{
  "qk_norm": false,
  "optimizer": "adamw",
  "beta1": 0.95,
  "doc_mask": true
}
Each number is 128 + 24 x the weight over the matrix's rms, rounded and kept within 0 to 255. Layers, rows and columns count from 0. Numbers have three digits each.

# layer 5 attention key, 256x256, rms 0.0376, rows 170-191, columns 0-127
197144127154098118100164133167127142128135098131110168155159126132126100103122105137122165096090109164128105127164088097152158135117126122152112140088115109122167136149126110158138135161138148159112152089143157107129116123139102116137157155132130115127118106122113142150154139152099117115113135086147085187127120119103156124121107145157142127116132155117182137124152127108083161113164
134143078117162122117123143156126124147157128147133135119127108106065165130093148101123134133122130146117107136131128156147139111124137143146097120099102137107165099115109101142135118175093143100121124123121138169113112114144121110118175168136170139119167171106132168121176148150124095117138146090153137145149104160130113078127093126161132138129107116108149161121151145152086115131147
152153125125113115111148154155134141136104137123152144119090125104133105082137104140116140093152131121134116120099128105132116121123152133135105123141139127126129116167121114137146110087124143152186089032127126179115114104119139126088093081124134135114166153132134147186145137137120086108125104158121124121119118117133117107142126166123131131118119135166167133122105134110121114124089
112153132181134118119133150114136107159131187128107108171157124115106150115138182141125118110141101093101153063096133126151126144069115140135171117161175078114149153083152167135131097143137103132133114149142102124125141084126117131122135126124126133117137121127117153165150112119152140134113176138145148128096116150111145144089166109128118132135146158131101114125152105137125118156117
133123094086102124115145103126121123120168108102139142134078116091109088132135161114138113144173120121114141119100130119143183119126132074122116155156111110107118116161164126106104140110093138137102130151086122152145074149129089135162135176137141142151161120163144112135108137109116132124168151171097174154119127183128129118134116144119087132127135109128093145127113131130116141093133
152169145154163123105151113136140124125123154137133133084104115100172091147090155097145118095160140124144078113109168100109132119099144163122124120161162122099106079146133114117137119159121121121135095123116171149172142130106091127156129103125112100144112112124117139123168129093137063119129108102152144128161114152130155173113113131122152140114131095102140128133123092132149121133126
176163129107115116120137118108135120150120103101160101106159097119125146114128117134105138082097138121159100135159109138098099117144143144113097110146141110145111164127099136080146163099098145144113150066117097122156125111148157132124123101121112120132120132117109087141109098114092139099166100102146132124086137101153134140164124156122139129126146095119118099182153124145104117103079
145136101082135125118115142123126150119098128156137135109174117117129078115156150177141119100167106104106126110096112136083087151095121139145094123162132107117149089098093125113124122171147131165111130069142156109131135126083069112147138129119122140147113073116159130184128122114147129110168120157128115114109167131130149141143112138136138137170126114112154103168108072104128115165168
142160128118138116125097131119128150144158118127143102141113104109120149153150110112106149104165104119122145071081147142134144159101137115105185133118124069110111140170158129111111129113120070087084112110146109129107087132137099119159123131137124126099139122124120143116106162132097127107166144142095124166111151153123132158087131150138094148176135095109131126145107110154133121148092
154145143146116115154125117144160121146137116106123144119152103156149122120132145148149132141127128123173114090136111127145114134142127149155097141126148134163140140139121135141150130094142153134139161113115130134173149134161123157157142123118149100116114121170151143148107124138122109119118126130112086146131096114126166144161148101162161132117136116141158116127129111116087175146112
131144158134117146100105140172114132119138136164109122119150131118128156129156085120124123169125144125126119113140125145128155142150134133111134159104109140107120136099157105126132115133106088109087105154142153145146132135106149121142104149146142175138145108122113131101131135136137081118134141138078129140145126096167105114131133144163080121112155111129152150109139103156151080094092
197111089167110150167122113099170140121181177126160125122144147123135148129144142120101141128159099125152129158078094144116121145133131142084163101143140136119093142162123122113127144135150137163131135139120124144117180147080112128159146171185109120092128161134130088139089093164113118160112142132145122122148141153091168129160158119108091119132124146152111125127113094173131144145133
089132094149122098197154111115137117147082128158157118092108132130199107105167128158150142150135152138126132128116123131111129135175128178085127173124173126151160132141132133127148138112081125079140129139136143165158113161160117115151113115101131159112117072124159176116149116129136123114131114134133126159142105149125151139095150132137109114112128123108126112117086120132181110094126
088171113157168124127117155117123144117132135123129129093136115134125099124125129138162142145123107106145119095102146123094122120121199170129146130126141109189124151138093142107123117116145103147144122111125152104121136113118115163106137120165118131121140117118141093138076128121124119121143135117146139136108133133126147155147139140094145123112144103161132105136170078146138095149124
127103143084099132107135150124141136155150122144125120132118119137096154121135128123098115127115119069180103133110179082128178116095165142142138127114108141096107135133141134160144151134097105140150143111155109129136140123129151155105123124165128139105149126138179096156150161153123148132131154144125082136150138128146127133150142130158139129142134120128135103150112131131106132157113
155133116114130103137129121123130158121142112111141127122146103110152116135113115151100140123136096179129108117106202119134145154123144108142118110164121118099155177118125144175127099136096109175139106121168098131109151114127104162128100115155124173114142156158128164166159149175135087135105124099119137096133108132151150123105119152112114106111133135118123137121141106131173108124171
151152159109102141139136134164131124131134136111155133131118103164127113132147109134132127122133115174149157131115127153138110125090138142144114141091140150099112127130118130104107143093175129099100117075132111141128111179151076101153159091107105143150125172146088112116121156113145110116128097135122150120129145126101145139144128121118132139128152130099174128122113135131121140146122
150113125120132096102077115146114120160136169134114144105129110152151120138117148137104118151133107098132109102114173096156129095137105113122147114131128108168122110147086183163123156160107155117116127134138094136132121121141136088122114098121117142143097177114057146128101130114134130128102075126128141155119138107090127135178166144140091138170152136134110120110146087179104151112168
108106101114137069143125137158152117097116128117147102117115120140095110144121116131100121132113107114150130124145120141119132119118112111143176133142111101134135068161105118106093120098150155163059158174140154136150152154126113106133131167136111149105150124136133075110103151161115151091124163127131125130116099128135154109151137112130061139157139164115143114122115150120110128133109
123108103122129105142119104105099146155124115132167090166122075130106155117120104142140106117158131108083125105083135142162125092128161123137185116129104113092108103156160120129143150121141107087174109121129086130104102139111161130143129096101129125143142128135143096082123128116121135123143160121137101125146123124087132143170108170156105073129123145127081129100103162140134102126110
131088094130106160130101131139120108151115116165113165158117122096137151124119102111124121129081121122143111139153072142108135135122151143084121153115140129146150088156155136141120147148141093131122130129149170155107119131118139106151137118151119127150137176138153107100098118113127099158125127152147103141132116151113157113085110102140097153153118160110125165079107151131105137105161
111140139121151126123129125097135110162090135128126113086135125146107119114104102172119148188155147132098124137141118109156117114103132145111115122110169112136121121104153105118109142146188137149104152145138112119147076159154130108160142093091084123127125144131130184150127116111139128152152139125168132129126121149108116125132144141115163129142126109127145094134105128134170153117142
# layer 5 attention query, 256x256, rms 0.0381, rows 171-191, columns 0-127
105136152104174143118143160113089141146099120099114157167147135090121125071140196137128104122103163138120144105112150129134171108137137112161142138123154100144115143090118142116101140134173118103095120149119104125146135104124155137136162105147149151122141134158143151113113105144158132133095109103155132126104152101112195140131195114138119139129124120175151096110118106159101165109138
103121165129165123132121131104132105099165119153126117141091173111135158142114151112125142124166161143096126096135129140112152124094136149152122146144153113118115142096120167132107153142129112097114095164151144127130100134128126152131150161118101113137127136125122126118129123132164128160108137121103115086110150141108116126127127095143124153144141122118120105165124124159116097161103
109142111140121126125125106128153146150166089124124137080135122143131143129116106091146168173115119095172076136153103089123122105126128102165140113114129135099125112113119171117102182105079133116186114168117128158085137112119089169112101151140120127070128178149149126131117107126128116126172130094147122094119183139105122117119136173151109119101139147155185126140117119108136147150112
120138106148104148094108117119104121098113151121153133169146140143169090129133119123134132129132105120132120118128075128120141140161155149102133122122151103155110128116141133141144180172126126125131183126106114079125142101118127138104157165095135099144133092136116151139118107114107140150132102150127115187144124113159153130142100145096162097122146121146129151145148148140113164127112
124129136098126138153104119083114162105106125140144142125139127146139111142158123118139140148148138126127118131140155154173109138146154154065124106121141127122143110157136116174143110131124104137111119090171095133102131134075105191131087143108147161133097108110106143094134100131117107108121080105125131142110114068137096118137185100107147128138140183115099120144105132131116151116152
105107140107126089102100155111147146144145124169128107118128141130159155160151114149128137133157118103078121110121178154151124153111114110173129133140111101124141079138109149122112133118138103125100129129146149135138145101124147109138104175131087107187129110148121108108142149111131150112130107148140170129176100139138107100123104115108125159138149150148119089140071113109117095109113
154097112144164115127135131131181116163141154107067132135149145120153171173157108125163123144127192117121139166134165093126124131124102161096120138139133102110110143124123149092110135159129106131108108104144114131121141165113126149105154165083133137095134131150116143096114155170112169138127105136123157095125103124102095114130141119124182128111109092123094156156142152147120095122109
098158115109143113085121168119128124112108152133157138168127103134124127141144138163106113144143128126128102164111116142147130127089131130088115139140142142161096161117161144131121158145149131163168133139142139125119171143105086128100136178119080141107145105126124076104114067150099155098086121101151145153135155107096128125146106129119125110115138146128154131156120135137124123113128
101142116135106120110107118133111167148146151132206098097085103101125121141104125106110168124146107160120118124119139130089126156113119105104129125098131093126110110087129109141091142150112093112115113121104110120108119122137145094165099166107155121134128146135121097080143122127130104135145156136133125083097131138125159136119144144086084147136108152134097131119106165090098102096163
175107113119115140129151145119095121131113133134154123137128113070122137119128160115129157122094130103129133133144139122109136171134088112166128109114146155115111136110123130104121136100150117099166148135125090101098115132145132100123138148110092122127118110140132131116166100175131134137110149159123099150129143124155142095122135141110093089093106125135145143147111098133146158120186
120152134103141133110119114118099125120136125100137134174088139143107105108110152104175150137141139160096096154168160150121109097172136137148153147088129161126149118102161133116117093155137115086149089112107142122106098111127080086140134114057137158137137101122102143094126164107134139085150121123103156148120121112109112141118159122115139148135143177144118172095144131118121162101102
128111115129092157125146144141104111150083149161161109124120116179135160101115112147110135107118146135104091107114131132094088131130097156138143124132154145126119112158128150130155153113108171133102102140170098156156123144134179173106090115120100123119111119096095161089155111144130121143142140169106099102112160088119083145157127106115118126148187110124125154157119123127119155112116
113092122147120084135132079122139120143127151120116118121132130140120138130057088116126133184125090143143104114136139167132152123075096144132140125136111125116129102119133144164118121139110130082100143098105148120113115147141109115128129089095115103095127115118150137086142175137140100100145160137086150089111119186143146121111137179129168154165135094119071116120095126131150101126151
139106157133145111131164110126143128103123088108161112158123149129129138128116155121139130105135125110082095093147122111125148149134162108136119134108158130167138147106135177106114133143140135094123134107098107097122130181095123107127145123128111134138131128126129102125105126108124151139115104119122127137114139127091112092146097115127118122111105126100100126094144093140115107133153
095121116155140159127162144140116140100114113113119133145149142099133141135120132099166133142134182158168136111130059141149149125150150135158108156120154149121140130113156152106144152115131100108150087154148099118092113105154138126130116116114133132120101146134135137135142123091129135117148110110132110138116110124123149085101107115128141087113143144146151119140124116138101122120120
107126141111166118104096126080134134152155102132121131111132137123170117190133138133139121139160180109123150107130131122129138129127125170134125174159129108177160135136127113150134111124133122153128098132140167134136143184124113119120109119136096125121160144109129132134142102190112128114104151109104106156099120164151074148154116092174101131138116101113129115119083144133113065098138
129081140135111112146083126115152119075070161120112136150104124142114110117110101142072118121167098108156136131157118148125135137136163147119137156117118118128196137115112148141129123154121112131135108108089124153122111122163122129119142116123093154134144130127116109142115106137141139124126127124160103123149099143140107094135114126093123138138121152122144150144114134107115164146103
168131113130123145089154109085123096099121149118100123124176179114159127134127101101136101115114120138132075117134149101118174120134105088128139112130130117141121171103112108159141117175127136150087138122129160129155162111077091124157142128094121110129141100168102154102135154153118133155106138131121109133099119173121143135156110130081105118122151139137117139143128111110138146140123
126140099118138146160089102124164103148074097112151126123138138125109144124154164180092125120112128093131148143164095126159138154145162118172151093110153118108136129139159181151109149122160131116102104117122119130154150151159155123152152168139109107159162132106102152124131123118093143137105097096070105106166153150128121129138096147133130143146149122145162142114103110131171141105123
151146141141134161123118140122118135114124107186154092134121126132063118125109112147141143128143108120058109082135104136116117147153132109154126130149139131122100149113085122071116102126137148106125147145138120129152123153106101163123130123138119125148137131097144138152096078127166154130132123166126143116096139113152085149145166134101101105116111124127143107133183103161122095137100
102125130098084090148095153097114152095116084114138127142114117130132137150126147156127106178100128127177139145099126157124160100120102165126135102122108146120121117099121150134118106134107141138116118130135137167152144104149144152115082194152168134092102096078101171117139153145125098123120133124120115146093135119164126139172126109128112102121148124094131137137120183093127155134108
# layer 5 attention value, 256x256, rms 0.0404, rows 128-131, columns 0-127
114117140121128124091113170135162134142127110109158100116140130119146124117136123144117138140120101134165125130122141149121117120117112166140140160137120112132120122123132122142123116134119130129119100129118152125143106107121143140132101104138173142116113115131137119170144107162107118120130149139145106113123130143116129112148153088113120098146109151165158133122107096107136125092160
125107127105130106145093129085113180133142167158125089112136118159131152154143144153148113109161150116109110125077108131141104072089099158137110136125137144169162130145110106125103111135142116142112117138106137122135168132156140122114126094147102124078116129162133111132106147114137096140112121115120148087159112122093154141148089127189123156150111127129141119112111121126127138141128
129111139117150093116117126118115121133131096118106112132150109142107131155135177123123129111123111140118117135130153129149131146149120128094133138158143139117142119129145118109128096128133148146137116123127128106143137128163132127088162120111127113125117150147101135106121132121111133145099137133117117124142110121148120107110145143189152146150152116110100104112194150121132096149120
103112137128134130119122127146128113132113122114097115122126131117102139130126101116130144125127115120114138113170136125134098101100147126117139141140122157171112121135142146140150136124125130121164148140101132146117125143102105145112122131117131120145142145119140105186115128148125138118159126114127136153111123130131123156140115153113162127118108130121127142138131113142109091150126
# layer 5 attention output (transposed), 256x256, rms 0.041, rows 128-131, columns 0-127
111143126149114127138130152126110132128122144146111123148141124140141145108124111153137132095127141135128170150122133127117139140084126139121127102169133161147131115129170121111116144125170116129134108147104139124123140138109111108140116132159118136128132149115116113125130117139124131112141109143115169153162107138129122123136123115140144113112147125144134126124156133153154116150128
121142109130126162114159174130132116136137112097135161138175129110104145139127146112135136144140117132119139157161113125130118166153131124099125111142102121135130122124124141121144131103162098123129135097123151139145111126146106120134141121108174126155143138121081128122143167125117085147149144119134130169163131140164123115110135139134157093125140106139150165120123119117118149129118
116128140099136134111143153118113123115115126091116149123117158124131126146123144125140137121104123089133121127151122128114119117122138154126130160113129134135106111113134113133127126132124127115137140129161113152130134132138128131116137107124139125131150140105127138129155133116120123122111145118123120138122134126164169132120132139122121107116114130122134116135134146115130180147141
125111151102134117129107123123096110135123127134127108128116154133146125148166134126111156148114116123120154131127125113116108120133150122131117159143153120111149150151156115115097106132120134120123106128112155121128119131136133138127132118160140093118110133138152121127123130131129132102122140140121128128109104134146124119155120126138107157116124128131134130122132131124149131123147